python train.py --num_attention_heads=2 --rope_theta=24400.0 --attn_scale=0.166 --parallel_block=false --extras=["local attention windows", "gated attention", "a norm on each head", "capped logits"] --init="uniform" --learning_rate=0.014 --lr_head=0.0104 --max_seq_len=512 --max_steps=6305 --dataset="wikipedia_en"
Each number is 500 + 50 x the weight over its row's rms, rounded and kept within 0 to 999. Layers, rows and columns count from 0. Numbers have three digits each. The size before them is the row's rms in percent of the matrix's.

# gate: layer 8 MLP gate, 448x160, rms 0.247, rows 273-372, columns 0-39
# up: layer 8 MLP up, 448x160, rms 0.239, rows 273-372, columns 0-39
# down: layer 8 MLP down (transposed), 448x160, rms 0.132, rows 273-372, columns 0-39
gate273 100:563540534498474485563507410465550560580542512432530492412489580526543449540533470453553541393456528486560451626511436473
up273 108:423499460420508554410566548573364487548532469491499576543482448387480528527570547477472507441533468589403520489394534464
down273 109:610534562531486546527441522416556555497492484480510387477516593571465501484406478553540429527582501415535485530612481487
gate274 102:485460506496571471562420535525513550528499447455603493424574552514563502430509559451445567475546513464611491535455499479
up274 101:525515448508474509500544490502460460512489563524518455469501477493447485528501518484404536501446553631504477468489528516
down274 102:479542470448549526488391485571437452534460463532540472553511595570505447437505529513601523564570532455513549491484446473
gate275 106:458538465476497578492483450454501560453486373551521467473556408568516580527567404538543510533445490517518395542564532511
up275 096:535484488599544478480498512455511537448561539394486470552453560505451506549469545468485396446501500453574499537536530476
down275 099:501526553443467627563512474424478422483500504563449478526598519536547462501482444548536526509486560517421581437389552532
gate276 096:555530501564489474491581512597558521473502582583509561470438488491487550481514544503448488483418465400467555521531513412
up276 095:495514508438529571487526505576448492492483512419382436519511551545510410496449553449577513515480525539486579501417502498
down276 099:504498485611539413557558447455562533461526572619526451508353427512525567452530519480429583428549477382537589487460480539
gate277 101:528535409497516471426588491472454487450478582504491523423512528579491540566469502497497546576500412524506447544476398567
up277 099:473527501455479499457561554480485407597483477427568476518492427435478432494562460446482549535531373402501494362394442569
down277 103:552504441411504517559535452465544541418544573563558497502483521511535591567512500530565549549584619544427473471439443491
gate278 091:482481507491536474461454565508499496493491473521478460443515558475487565466540384417515547610533545413499521420532533437
up278 095:536508492459494483536561573564451530464490466595395477430616529545454482491556438392523497516491463443553554437554504486
down278 094:543526507450490410440482492536466373510550432497512555454500501436546531511511474442472516537486495571508544517479458539
gate279 099:476494509606433526511567516499555498528426475541481539497498392488471527482590514494525566551432453620459490524542514455
up279 096:546500417481407572531480559461418456459491505538479510623396442564569512487570429523475521568495489521478531452540457576
down279 104:454449453561552581568531547398538549491542554519455406357473508553436521491562527501497423382402551554514425551526495592
gate280 096:432539515446562389454403464582573553457570437473494518517556509524468533519446443590455611510505494517481529495428460512
up280 100:478455558395453436513455525503540470505454453509477463455524471612478532535462555521444534585477500508458515479534490473
down280 099:577419398435496517510559543455468507477509447450517515567512518517527525517386596486587486543467521488474491514477463459
gate281 100:465529538537481441537501523488474461504549445544472589560526557565528553493504427504534601461491446416487549488516603421
up281 107:462419464544542548525513428521603534546501499491534413475492461494463567447526417510509540497532534439488473541465465440
down281 103:491519593499491547385513510505535516589502466431528425507466439491516446504464510442508418524431573527517565477535489535
gate282 101:401567509598420508496497543468457444552457529495514500652509488544451505596548553510541400435505435471474507535533536491
up282 096:552455520437519539539483489516510493525533415435501482495544529511534451487504474483517517584535527441585562501480500518
down282 102:516518568530449557516471528524522556449533440449515454519489410530559572453500519473473600556479562450504484517495385566
gate283 102:534573570517523489460422485429448576492488464500509556467506488514493515437566515521530473458453455429515429523556454563
up283 101:468558547546574460506459453415507428435496503537408507448505446597572519499531489624525524526449479423497521546452536562
down283 095:530528419506462490504521534427495566460466416455496544510443545461494491621563463494536543460416556456493553595588443500
gate284 097:482461533429513513590481440540408549474572464548601472531569431525383562405540488504455531368501394551519438527453437499
up284 100:481508478387475467495506468573462499475487581537535417468591479615451483459441500496496518510505498530529451502384486466
down284 105:594439496455499577596398521555466511491607510522507481551597514534521473490459469472511551478550497486548533610493497482
gate285 094:438506477429463439483514609522568467502496504552522539592393541442508534506416504544534564423477496513415445454423569504
up285 097:519544499573552607497448538616526525471494477539498478417512483516429415547494578464516393529485498565558582491453511399
down285 096:466474427480476541571478564562419474473490451494448553412613469477422519464555442476471472477423517411502427450536524434
gate286 103:506557497539525577605557502556450591501581537586506584449444590435451451469455476535528522567470475466478582481582502505
up286 102:496486576502551608487483457513450547539524433469507460633502453485522540482470421608472460572554562553522600497465596551
down286 106:555486571450477484536385454523506465609544479435522548592492539524462522428473472507438480519512602548571552483403500471
gate287 101:533420555469462521492524474560518506504509506472501540542504443503566494417624458548506561506585460564412512369510524509
up287 101:558454505490469486467538454659645573614499542487522501451511454527520463487524561444466513426439555519438438454552492497
down287 100:512460503440419473482492465486521560638479561518498433482440415587565517451535490479423490529556524498563482486600471577
gate288 097:428518513606516547415514537485470648469513468486507414488486538532508517467475496504477467461457489456509444367572475447
up288 100:510456541447491459555414528501499429500521569489527482507464433534583507433425502477491446496539489480491462428472512486
down288 100:480480587431471516527539439536542514505444494363501411524438539475498535546491519426413449431470523525564511370417488453
gate289 106:533566526564460428468523518563437529443425472497527536489530484487513483462477514498510576480429430511472492519500420509
up289 097:565486496548458401405449509561506451484390489485578492480510479527440534466530564504614474495462509590517411530517420497
down289 093:450507474531469408477422463539517468504484453521462462497525508539421503554476448565557509532480591558553451467496481457
gate290 093:539434543476571501497537500349522560485553502539411505477550465540432546546402539472537474472490555479570523500490443592
up290 099:508422469558536456450443456511642459422478504534465457423435477515454435420529452394490563443444454522466599612512490497
down290 101:491478560426539537475529516542428590481460526484453485463494455528472470563477628498624506500467429572560376393439453504
gate291 090:462593507498581526519420499471437448469504518514407503467529627615404451565583532532538487454468493454400511488467421486
up291 093:600439550531458495498587552519534513474521532581639408528557426481547497470399511479425542505531495555507516504564517533
down291 091:461511583571479439398585526482517478586452490505496485498483509524519494435550528551539459575553491536435447498449565584
gate292 099:470666560492493569481482450502586480527509551497585440571469503473442573525453559476526474474463407495476468429535510477
up292 098:488592499444438520396536486489489515505478527506557449509375546448498562505461452464527477509492470497495480464509497463
down292 094:535464514523508517555493560496464564447529454496465524413537511499506477525497530416430441461539516524489503563512487465
gate293 100:505601471479580477502463480491509462487473519498479492402456438472420583607469477401573525476504489517513446497415498513
up293 109:468478450468527451441457471441479563494529493468538473410493473471446534476462470406471483450481545560503582562476401400
down293 106:475521555551511547563485559521424458459543532485461489479474556494487389515501486500537527389484541506446552533463513546
gate294 104:415462490531530462490405468475466524470474583502446589549498590475451392576594551526481443470539425492520448475481490509
up294 102:521429533506487417514502561573521430537570620505484512527428506519557486544487586465544516532540538582474424496492490512
down294 102:520491554488471444526465553466516486494542412569603458469470521521524456387440564377483448534460485517519561402457538508
gate295 108:484450582546508500524505478571506549542492516514493459486447337582493484510394476439489475540519605465462449542432395520
up295 105:517528492439493566427461546503514490557556397437471509501529426518520619573511556544540395515459560537420408544476452529
down295 105:623489547517497517456476500536526573382444537505475498413546546519494445569494585492481502517480435555569512480468506507
gate296 102:465392499486521411459594432524481509468502452526475542497496467487562548504466417473485505509521478435428573547496499417
up296 099:363506562518385482514498483575527428541448486494582481519493467522513472485526511477460520511488553541450541476483524447
down296 096:507505539456465375575544567464504522471433425551526480481524469450456534495450490441350510574420561549408521475544495411
gate297 101:546358414484416388454581497439510527503573455499442506527515531413518584542558645485474512461483471499503480480430480575
up297 100:410496493510589588477450539546502484533508504511566523415606436511480457477515402538509480523511549384428451536545518536
down297 100:514495451447505542489543532479521550535511516477598519574519491427433505515485462471502429529514573498468457514572562552
gate298 108:466558428573600516555535518524495513502589531495510539452507476477437440526482469592517498509464433532531417477491544626
up298 103:473564523427555504564577435436655502493499521457463445517480547446490475628532524586541522479486429499544576484411444531
down298 102:652478454544480454506547607431564479430559451479467462500479557457608525486566493444416493577572531491515489472560473451
gate299 103:508539449515508580524555415570411384510459489486492433545468518427566368502467502547534458454569519472516432515553543528
up299 098:512478461489474442522526478548546442614584517429422469527556462505502532472436493541426501485517555536530444527514473487
down299 096:473437523593402576552448539529497564443444629494430517495522492459485538498483512517428553573481557510463497476524525575
gate300 100:486432560524483418447564503502505499576484554450512552487436449538432483548497502514604477523443469486501541519639442506
up300 100:473574533622432604490515561467486534559458503530492529555505515452469474520476510542497565416434490478525476570575557528
down300 103:495459515430569438602448457569518417492460570484527514517449485600522491496425482548479448492502587477551577420486506501
gate301 103:426486495563477497426414499475507502483450412533518426492541492472477528549467535504519526510621425520465449482487504510
up301 098:470497509491429514487501569424563470519429412514516399471542531547473425529431499558466462541491442464444448461517494437
down301 096:544423482489446511519484478547473497473458518481436604404485508510443503401464543445550467540473531467511458463412514583
gate302 104:482524430450465515512485479466467468521519462444552464494568476464547532590442499503514510616495559408497484500481413475
up302 102:570539523397536584437493533486531498529497479502428553406539463434568509550440466455511518565449496473508551534510435565
down302 105:490476552525412461549535530496497661465455494511492458518506501518495554485494521452565522383603462519453361535454562477
gate303 098:499373514487518463504442549486492461507556488425567470457563554545590412466511598496511553517557403535518567465392531538
up303 098:612464513432522542491555564498529562453541480553426514550559489515494501474458590481454462513405418464502589570462533524
down303 106:581425549475517495495428578522461485443395428468612520466492528544573463466434565529559514497482402477523561521362515531
gate304 103:613554573483570540590555498477496509496409590552548485480623498455572521568480440465450484486506500506463570482552517447
up304 107:621531585534556542524505447516507531475517510558478472551625398450547572580423506497495504508550506424541582525506457466
down304 097:429456491397422523556471572468546465522369591533542553506430495453432485519523440516457531467454528621483493437561642521
gate305 098:525490569556447480486489552515536494544506508499473516521522490491485531495569442638608526451469449503507513448500546461
up305 099:596492528519488570493570455549494498489519580500514590460583509398394534459450552473432431600437515574495494442464574452
down305 096:536401547521449536513481469525541494492546485452474579417547501580524541427582517522455528503490492523493505512506485555
gate306 101:460527461479506605457499413523442505530396579557532451451530470548399506508560420485507446479447556520390442454576591503
up306 103:500434557548500517446568524486516562449566388448487517491521504491552425538468518505557577487494484501489564431438391498
down306 099:491543454496519557527595457506514495562492625557493527423417532580503479531526516537503490576577430494483497432487528548
gate307 101:430516436526503507618620506462477468509413534498487486477581601421475459538489516484466597482495528573450492498490497516
up307 103:562513457394487533471473498629505522539539377408505544518477487512571523524551536508552483475521470486548523479452585581
down307 101:490513420499417458535502470448434466483585397410544421516520526387517519618527492498474502488467449470527494470484459503
gate308 104:473429479559469447560505425522474528582482545480550544562510571498564536535427463499565497512468526516566475574519380533
up308 103:468418461422480469514438429496506485448561554475459667534465556418611494464558467510511504560515510447516549551518491585
down308 104:534491517567555528554541488427529577441509464506536441498464417561517485519528539581549540387459453476430516403433541417
gate309 100:532466527410507530541412435445534566496461501421505461498480454518440562517525553460466492500445528615496561434511592355
up309 096:454487536431564457472527527514443529563473508527486560468502457508541648518397511523479554508430502412407554543574505590
down309 099:527500395515460537520495537524537484433554544577527550518469513481499471441548470497447510586490547513488435560357575462
gate310 095:513412608427512494346481519518559486505489530475544575445548435586461597510488436557540489493502505530489473492450463483
up310 095:345508506477443494548442449517477462480479422540562521486483469498542499419522517457573455445556506462477475451424544524
down310 095:598529495518523414535492350537580548498456641473511401451427539440473469481475529512390479483465497453566465494562599517
gate311 103:503490527502472615423497476521482447455445420500454422467467584450502497553553588474451464533485468479496531510517534576
up311 103:528524496461453484482446473619481520558453501476497478572434455462551536496407543550412432582401558451530542544539523542
down311 102:448515536463546544574452504448480455491508484549384550520565544533501496507574478581466501502538478549581584558524573468
gate312 099:454510480568466460478384535429609443482535467527450492516466493531445534547530550488587570451550571538459500496526457515
up312 097:470458531479492528497522503526496437509615372457532541524390555491457550414502494459494543466432608625555401471550415471
down312 097:500515548552489526513418521474538522441469482530549451541552508489504535485575554478497523520624516517487554489459462429
gate313 102:485436488408507520527479486505637475443459510495522489560445530516579480506592560544542476544523468473488453544531408543
up313 104:496522435531544544532490499389579503500564480442455564504420545478486474518589524418453518592449419572503546484494513516
down313 101:384522513536523491446528483525492532410514488521553526619530507387495411517353419486528533560479499543574510507483518500
gate314 101:397563585454561470515495540463543545564458397478498608498541539470529494524492541536515655454470488532493578535415491431
up314 113:509410449545433490467493434462540519485539564515474472569452494498513577406475538464439461534590481518472512536544524552
down314 106:500510438547516434447448557456474446353505547592497479573529511487544490434490523554462454477630468451604556458430519514
gate315 104:444445523517441503464460559555474492497493486387405506562482480576561514508459449463524396487557462492521441518449587391
up315 103:501455579567456487438481467511512433577522468522495501538537385534499524449502475594533523436510474543527491457423516472
down315 100:552545513521555595505501447559547479547483555437521522564507454492507491500513535477531513526520543388520527489512470498
gate316 097:446573452451494426513557603460529442434504454558424532534604563537510465371498526453412525511530535498402606516514521402
up316 103:499503450543621532518465462510526402530480535436502495567477428400513528494545521483507518595445455499550485505581460516
down316 098:492512476500551509553477537494554392528463498513486445542446527501586472564612516464533483556523438560496460464491458595
gate317 106:549415534427568540503518514588564542414538515434491487464534510534488491432561525581492576405527462442461528559535477511
up317 104:532595565558444471603470455517533468526465564571504480503468577406463474444523443534511458515436500576466474572502527529
down317 102:606513495489405592549504496466467441550489501483615509507479416446409527528531461480542544519531507495585404461440520466
gate318 106:486508473474574444507556465506590573499450510534515480495471502499463471379576518458375518484527551562586493430447546502
up318 106:532564499547490507580600520534582554477511442494530520538565464546466516482543546504435527509449527496579487328463609425
down318 106:552518489527528558512585534559556543482520587461415476486477461501584508601583550527467607563422542472459441414493495517
gate319 100:555547428536545507519482619572588470407586521457468437501488407502604457465451471578486528531502511506504469483450463472
up319 099:495487471551483548579522466520550578487563544529474559525476512471487450443515503389491477452439406392385507469559424513
down319 097:518510532523374539505411395498612528539569507601508513461476474512531526397494416475568429459483500514559507512503517544
gate320 100:526540426565514625608537501472504477450466406467520467403563604468449564492580457498441564594488497533478494556560459540
up320 106:484430575503551470482497481452589455478440535490528464466403323498591453492485520521447563422491421466416500533427536518
down320 101:440586485534440520504539549571498536533548415536447506544487605529516501514564479533566452551421543466466512569516465531
gate321 106:500512561448564501622482571386457590444554521520540558479473472443419506540561513490505561569517517441420457489401474606
up321 103:514375484469438448519440412507583511558494541489487525537461504472500515462511624505491347519583497525528485511458546409
down321 103:462479568516540503509453479451508512583570547481444465469458522527499514505582464434430491379507448537459383462512552469
gate322 103:566488453502529483552451495486543383589549507469508591437500479486514521493441567479542483500474530445522520436537492506
up322 106:421446490444491591449598497454449470507533473506517459503442516504444465495512548550590534537492552505512432571527531458
down322 103:441472470452513474522485478576446476438467543518543507481484513547487593472484487402448488459525509358491568515571443477
gate323 102:472486454561514466608479501527524486531517611477443460505650563508418521478534559422466537511507533507537448389543512508
up323 104:500408414527470486416481444579583520413547456478458487522498469437618484518513492554465451503385434479446544597536424471
down323 099:515557542436442499523439436528498490488495469490474602558441447577576545600579571537496428505521523489468486519488498345
gate324 099:460479465509532429476460398585574531465470466481478476521457576563503549511566418473470434447466555549527503572424443455
up324 099:495445395435533474474537439458462464437478485516496552611477520580476590556509491537566453538508470518471480443483430519
down324 099:410483468459506511512400385522577496429494503501498496553500555519585487530534355481472460428454481568524561560510525525
gate325 097:509469448475509490472551470494538418467545569463546554548485393517418554479485452596529527531535593485515423500474513458
up325 091:527520499576401455472485485437422505470532506547611539490599483524481441519605528433546554457490412469545571456489540532
down325 092:458512543581519445524533545590481472535560557551452560524440563471551506426483474522506486473454468510540396503451502513
gate326 095:504489527511485488465485417503516441581500437483534443549534493535614470449499437519619512540513526481457452381484549595
up326 097:504408491476442553557483602541443554403542541560467525519456502474373495546505604469494443471473404579506585558523450423
down326 094:559440544512548452366575503509497466480461413454461465466473466529521558459573515524454484542505453517459545499437491630
gate327 099:556544471574478534462475460432593444503553505493495500457505491385441487536583564500451501478449445524497529478544470511
up327 096:578366472531550449493493514430533408428552505518526507518511478432457496531571540490485502441475547502545531431593482426
down327 099:444538497587594441509539425505507556514639416441526564483465517464504551543520550508420517503601441526495551488523521562
gate328 096:520496465523446549497575611517448536578466516550433449492589506441433435473506414505481516468576424504422595488467400487
up328 093:443491522515533506508452369434624486454514549491562535490472490512541569535505591525557561495406592536582459550628568550
down328 089:562477478476528454607556605486532466499489463480486438505466487489509525541430554435519473493522518611482410508510537549
gate329 102:444586507533506466410422480455529475527521505558450552537571465500521592489447567447478509534428507515567496418489538507
up329 101:445581569486517520594427448555470469494448483464552472428482469568571562478543482478435488496423566415549554568487402535
down329 107:621416560517459473529573518557552480529549463522464547492426488499530457486539471526511499479599513578429467551598483510
gate330 094:566541460545447500446482568454484446422411602578464495543447521479483506537455506468496509410531624487502535548530493561
up330 097:489529562524546502447600494492559376511564527631548495447480542565517491516522483444437511488473571480505479486454450481
down330 097:510554503425572533568525445476407572575462525554598418477477530491429558523414553489505532519556584546602582512538583539
gate331 103:495477547373535523534462390511507400484422536523460440543527485456568540533520555406442516481499522470510472559550509516
up331 107:439515506526528538495461462495478620542478459516556564508421462487564451462481502489620463423458472524485433500485523455
down331 101:552430556430571441535481547516582445357470553494521481480543540496466541507468521520470517537502516392509509594533467523
gate332 105:489480555499587490584455432504519503528498549513539509490592464442489531460579548480551485486451553488429487422367553638
up332 106:509461572524492516637483535457591621513479476468524568460593530508510521543559500528512486465522637509413576456380511621
down332 101:489462504523547512419461471576424524533536495403442392570518514556426522528554433438470412545569515553543485609553488457
gate333 105:610487456558491486527466565508505528448458559507460551511509537475573603526509509562526409499530590550434506488527545461
up333 112:581539508497521593480464496545471435551464451481496576559482547482455521505499493570559462529582444569465547553531469523
down333 108:490479481529458534418492530426506524445506510496486490539448513450391532502401529540511409445564563506490503461566512504
gate334 101:564458476445476439464503548514560514548502615534434570454542565462476446455544499489459524433551557529546518562509402484
up334 100:450569509507473498463474487470513508507536466576537503486543467556470467549408456466446480514499496519466425454429538545
down334 098:489491563478562453491486523359395425506481488450540463463490613489577505472636490488409542499444578454466551484508448471
gate335 097:505419535510491466521551447506522539461523527414469485524468579494433435515520459484332416520500494457436555573542473552
up335 097:532469569491457487506571528519452559496455600412492429496489466482405480564545542434359444542491518491492523543482504527
down335 094:498539509456480472463523508523433519520580541525544580473561484561502459552511534453389510540495541563524523512508539404
gate336 100:568489496573457478523587577547446457519502531399507395552496605579474507380543490534523497547508516536523422551503404521
up336 096:575527448447534480567471479477438468519574510442494471485601502650478517482431526493529449443485465500603408534535499466
down336 094:480504502524494551536474454534494528384495440572487544467427466441560441502575549440517491530456587453453470399449455457
gate337 100:469575539464506504492405507436432454577478565465569478578543477432595506452499513613491502457552540517530559461518496505
up337 100:561486466455426500556506540521490516424449561559526475472551578547450525546502460423469520517457375474538497539532455439
down337 102:492497429449515454497586464528478520481483469471481536473455423497579545558511526551519548405412534434568442483487461544
gate338 096:419465392500589458476543457493464471595494549442448510485540462540600431471504455505431411562545487512433538470431488565
up338 100:502449443553459463460488400405440479525455511425452474521508516574524554493494464540508505499500550507516509463490465481
down338 100:426546520512472553440442522466457525456481441596528500493464547553462436520517507494473478493502495505505531534519482487
gate339 097:550495555406460580471577492454460440537510556499500514565503571396551484529594513485478560480553500479462506457472484488
up339 101:342568615493481523520467572513472551518526473530533475443449512485478559540474452473458562517494532506445495485482498547
down339 099:458502479529566525417601476511484545392612547517513492462482462573491498523478522517453518473495485549510436551453497482
gate340 101:567500538554473567533487614550488407483461508495605397483544496465404447507533433464480473525431519485469534530550410495
up340 099:432497466476463492533492546535511577596575518519431472478415476561528419441506604532559444506511481624462535455431549444
down340 099:562479517432481472389533496454440498398435482473482444512539596442522537524506460482442511458566489415599517531586467539
gate341 101:490639540545387456510392509460513496459479491652501483496512406511466502540478527512533488475537470470492501463482448492
up341 102:495562587470558495562541483438483486491429527570468455577558448498514526543448509528563400432560491432601523485453450482
down341 097:425533517498520467491580473517461497472387510439481521519536517434506423526466488558536472531543527492520525562575492524
gate342 108:389634585469496414525432514540535482533438518595553492500567562430539626461521446554576571554464579474477535507472549553
up342 103:410543484478617499567500506507504526569506531495511449543499492470480606407454520553516596486479546409492574494497519557
down342 109:526585417501434523459426472502546478466483570518527472475589570505567567472459556503502475518590565465562421439442508507
gate343 099:558471378555554424465489561543496472474432486523529528535610491554483516468494537549495593629534469498435507410551458633
up343 100:496439540486507585497482436505475521494545484425377573519505466461533519570508342549509399479431493494513463514466526482
down343 102:418431570546483490575500442506434629483479456470369479494508457486519577463518390516474555551499418473428522500519540534
gate344 102:548513442458545585574440508404518542575434464559428387517505560492442583550549494404492507479506498369487525496416438543
up344 101:391471561555431386435526517505444512442588592507519533449580450484516428467415463527528452594455501585443479520553535448
down344 099:476485508489535542507546488495587482481332466504514551448473531448541548589462543494426488436439469570589471439501458472
gate345 110:568531521552451519551508421552570520600472521455539480454558478520499591520498446603508493536442443474469482529506444425
up345 103:535525527563436542507505511534501484480563488453607494518535358469512523449530450565566520495456511597469487535493505407
down345 101:495501465496452465462518477430560529518416525513509581533490422522468537530516563532470556537550490447455471518465467498
gate346 096:566500503516471538492517477558594470524508531486505423536402515508511588488585534517489439603434491471422542519534619494
up346 105:502478588588549392450455433556530600466546512512506476537680408525411636487486521575550480376493518555506431491453548520
down346 099:493526449481440512480502547508543545456516602556449451536522563531488502476593516468482502521494589517462543453547614508
gate347 101:507612579507455513527442479492492463520516531474509451540503502517526566478572500470414506478531447519505517520435575537
up347 092:486504430622507499465517479490524513411509472568503590475470506563580516550447452551499526523455515438511454509633431488
down347 090:451492486495492561531565533537482476429409457459460481478550595497516509468562470505502535489480546508403497518501581461
gate348 104:462469627524549544402501503540492580522583508438513486465503524455544520465465481521538506481514568518471459594492532476
up348 106:455469419436431433533541410559575415436505568512412514580480543463477460526506526507454445535527528493494492489443508505
down348 107:531578541489577555462538538401560614625562419527554462455483468512466481460484482470456574495374481497490584473510446524
gate349 097:468619574533480355458536492558451517481448505597427525512497490561523555530512493482495566372558498572489511521443578410
up349 098:560545514485565490542589430489499494416464556500490481585518510481487490586487404510473570423521468480537519491447439470
down349 095:570508498474540491504490388459501497474504504523441483413529508464549485520512496433543485485493543575446479450453509538
gate350 092:540476469504526532574625519468475490469559512511440540540502620506468512457468510437472490431477446441536567565547376530
up350 094:496443500488497459536625542558439572514489451508475559583480503486503507500523540462495482421560534463497600515468472480
down350 090:509598505436473470519478538444438433494595505530565451425453543573486519531442454508471425417629564488428605436520510520
gate351 092:555512416536526511462454603434493575508544535482503556502497410486530613437455500507483468549514490425490494482499447541
up351 101:550509521555496507587504448478569456592437471511464497514541555522547480482582424529614540549448481591586453482489425524
down351 102:487517460402485472507493415506554523417417522461482561489486441461405495576504487583560561431421501550476501495432434522
gate352 112:457506553544554418537463543529546482507579392545545397457534510524527516499504490446423555423538434469637564538471495514
up352 106:563543454520497526434539480541472477532466508457502553599576582498407509438613522585539537545497517563495517496512498484
down352 109:509481617499498448559447540586536476468462483549487475468445516513513484505459438516461528518474548504559512503475498542
gate353 095:482475518531483434476613472498586416401556488446529513560431480466450480499586455447540568425502544475486506482504495461
up353 099:499467550533534455430524563519574442541501488596521497443490496497518440540508510523540572474464494477542577455510509428
down353 099:475533599442435478424485566558492422544452478532585541474525435447487472447443562565407557606445468501538520455439488451
gate354 097:442465496625593532530542508541580399478473529459472408451532515516542537500496413505545429453501608537534517549529593544
up354 098:550408498478536439572454436475490476563529576468571489444482448440501465512471504503465466452553401447438420454483482582
down354 097:387434499526522502532589578522515574440537433527569493558557509505513454515556489487583535504535489461500465530618501563
gate355 096:464497412521519459569506471513534554545554560505598464448525463400429436534460513504553590550539441487405480523528545473
up355 095:560512592540470639454552573453532595510503438455513439542577465523423448563417447520453411457482482488503514490494527467
down355 097:427460437558522452584512549566506540426511519554591539599433533448440487438547510499597513485513490503492471534458490380
gate356 103:531516564571534454468511519523491454482543552477503563517435465509473535512455507575532552495465591482549478482533540490
up356 103:531477512613456578475525531447445408525510404487449549468532509481576519535438480531447525630543550581477472517518552501
down356 101:551470454586476522482417422648473474512482528571506567539497494473572493456384449498500454541615552487474493496418556454
gate357 101:577507521489602547447499470557520514489468416487483495539560490503473573489522509408479485546519491448524434481448433509
up357 100:452539533521484453581492521541531377469511517487473613524452465544519418581457474463506505498516611503441550594475572564
down357 099:533539585419397509446518549545554450509468495546480536522503496523473468516465488531567523454553510516580586469469578507
gate358 097:673468519480486640626526543444536464468515559543545472559516531583517451540528450417450500497565552439452523415434511514
up358 098:495542517534547454442468469516519638503437477572487468546543480418450540555448516567525488457481506583501427499471545499
down358 100:475586460539475512418450482451475473538535440502504550512435563421435509472497559400628523511441419539457432514515425473
gate359 105:473471555457405452536412502471494555453515509434499497535523535534550580497538421505480459448437510422499523433476460551
up359 095:518494497507490554500420434486495517647531517450596526451515491469525494496529471487442462506444393411510518543445446525
down359 102:531441518425419549515549505536543551524409477555423458473578478464481556453433532516462565417525571533448605487485563537
gate360 101:462579495528506544527532517530553504457589452564490437554511546530559555506469563442565632522486535522483558473378463460
up360 095:479426409448560620497383566431518573438533528534542491480456432498422513532439579480543481531484502506528431588491467595
down360 102:538518601563525426509588540521477396575500524482486425565549618433587540463448445417575588502495486462505559477422518376
gate361 094:461598596425463405485516536368611518490481513539558503481446552477417502604528419457531553535505475537466472453519450460
up361 099:586450440483475521509373463586459374469516521467473489574536491458533561480546580505482441470493470432589525569442562510
down361 095:519461514524505468478449554468544576435504563465501594520490438452474558580611494489519472509517411475495501428616535538
gate362 102:583500465492469580557513490554554489473364566382485444492518503488487526583434537554516426478454548575482589465416438528
up362 100:576519429541516525533508540512509468516465612462477506493445509507550534493468492516526512540383490525453533445520457479
down362 101:413486581474497487480475525399409490502452436504491494545448492458408516542498594501508511470535549414580437510553497452
gate363 107:505501390457443490509451521530588351494565430506491494578429507529426408461417542508473487487545486536524499387485498493
up363 106:597574476487466545446519557434580456444530504471506462481575529469350548547430512527561499501512535554462494434488402640
down363 106:515603534578473488420441497461548492539485553492500472409539525517444574497577470484477439448436540498452518492519434640
gate364 101:436554516552474435488489532613522413533490550484532473467508440465450572484542441504430478503546501526489517537483457549
up364 095:496482422429572547504580452425487596390570430531454471498454604555528481472513570542524505537440567454459477530473545450
down364 090:488482420599479517419539552433552527462519522560528446495396523575489569443455495554550497513510591573541521536619480487
gate365 098:444542537484479486508398458452579528540492446599549456445474495554483515455461422482507461522499579479463454470518427496
up365 097:510505363462563522556518524476436503464525490489514496592490406451548385509490518511558559464550492499509547493502521452
down365 095:437487526631524515539391584554556507533451481538456552552503513421527480484479393505428578529529514492483491491505464424
gate366 100:449492578517402462559523559455513466482454627500461492433504449548506510531466463454492486489484442520474486450584433554
up366 097:581324521518532524587560529509583554493434524532511382509557544418548486568498498515532480497497557494485392510451512507
down366 097:545404615461543489458490474482500526555457439495438624488519521471457467489605461521476603499509510610581581536511439498
gate367 111:521482503455447458488472496523473478404460555490471614507547471531558499486523493544480498543611493515488501474462568455
up367 104:624530513484525522520576464656447519481480491510472413473589542436524551515409459579497546382422439474508485520570561508
down367 108:540557562455468509463395513558484581531415468467523395530566397570484522427521545444504626520463521438539554389511430524
gate368 102:486555516409488596495446497447488517473614622461476461434590478489543487406438486473562491532506587530534399433502462467
up368 103:553544512564544555488362522461428518478581519493474597441493533457503565568441467628575485457451526555473490470490484536
down368 101:514483585444489523423502494435443469517498447619574571472452500495541511506548518421381530539452445486465517534409609419
gate369 104:457546506560474497499590528491468476546493490450465459533550484518463454527538468499508454499500517508509556570500572485
up369 102:501496569633575422526461493460525553486461528509495488499529519549570540499463498519472578523440500507520513491465586505
down369 102:437449490419467594562528432449444502538573432527471495405491535460514520526501487538480530519382503484503436424598571509
gate370 097:574505484436523547428547468492517484539456502379521579481488508508447591462524503468442512616482431530480506511383431439
up370 098:389497351475506540466481527578483502533504477581531489493503399488529511557425494522558588499434545456464493477548465593
down370 096:483475465519588429418549449562452476572551519527459469468542493494566523492454459568522508516465509465440528498580527551
gate371 113:435500468521489482509447462417449454471533474485490494413435493457552525503481517446530433454538381464483463478517476564
up371 107:501531447513543441470480475519518520466494544426512482545514500430478482455470452562523478418407423448509518498534473566
down371 108:465421546450403537487543504482491476478536557489524536423486497449488418507484493496516514538514568582495492574467598510
gate372 093:508431461533441519461582565576484426464477509548386374493494465530561468405464561491589492547490429610461496404534453541
up372 100:499553441522456442533475608643576389482487514502482524452454466484435446546474663462557533503412461518497536367571512611
down372 103:485466556515515432492554442445514481484497509479489473566501471512500592520452525492563541529435469473474497432501368424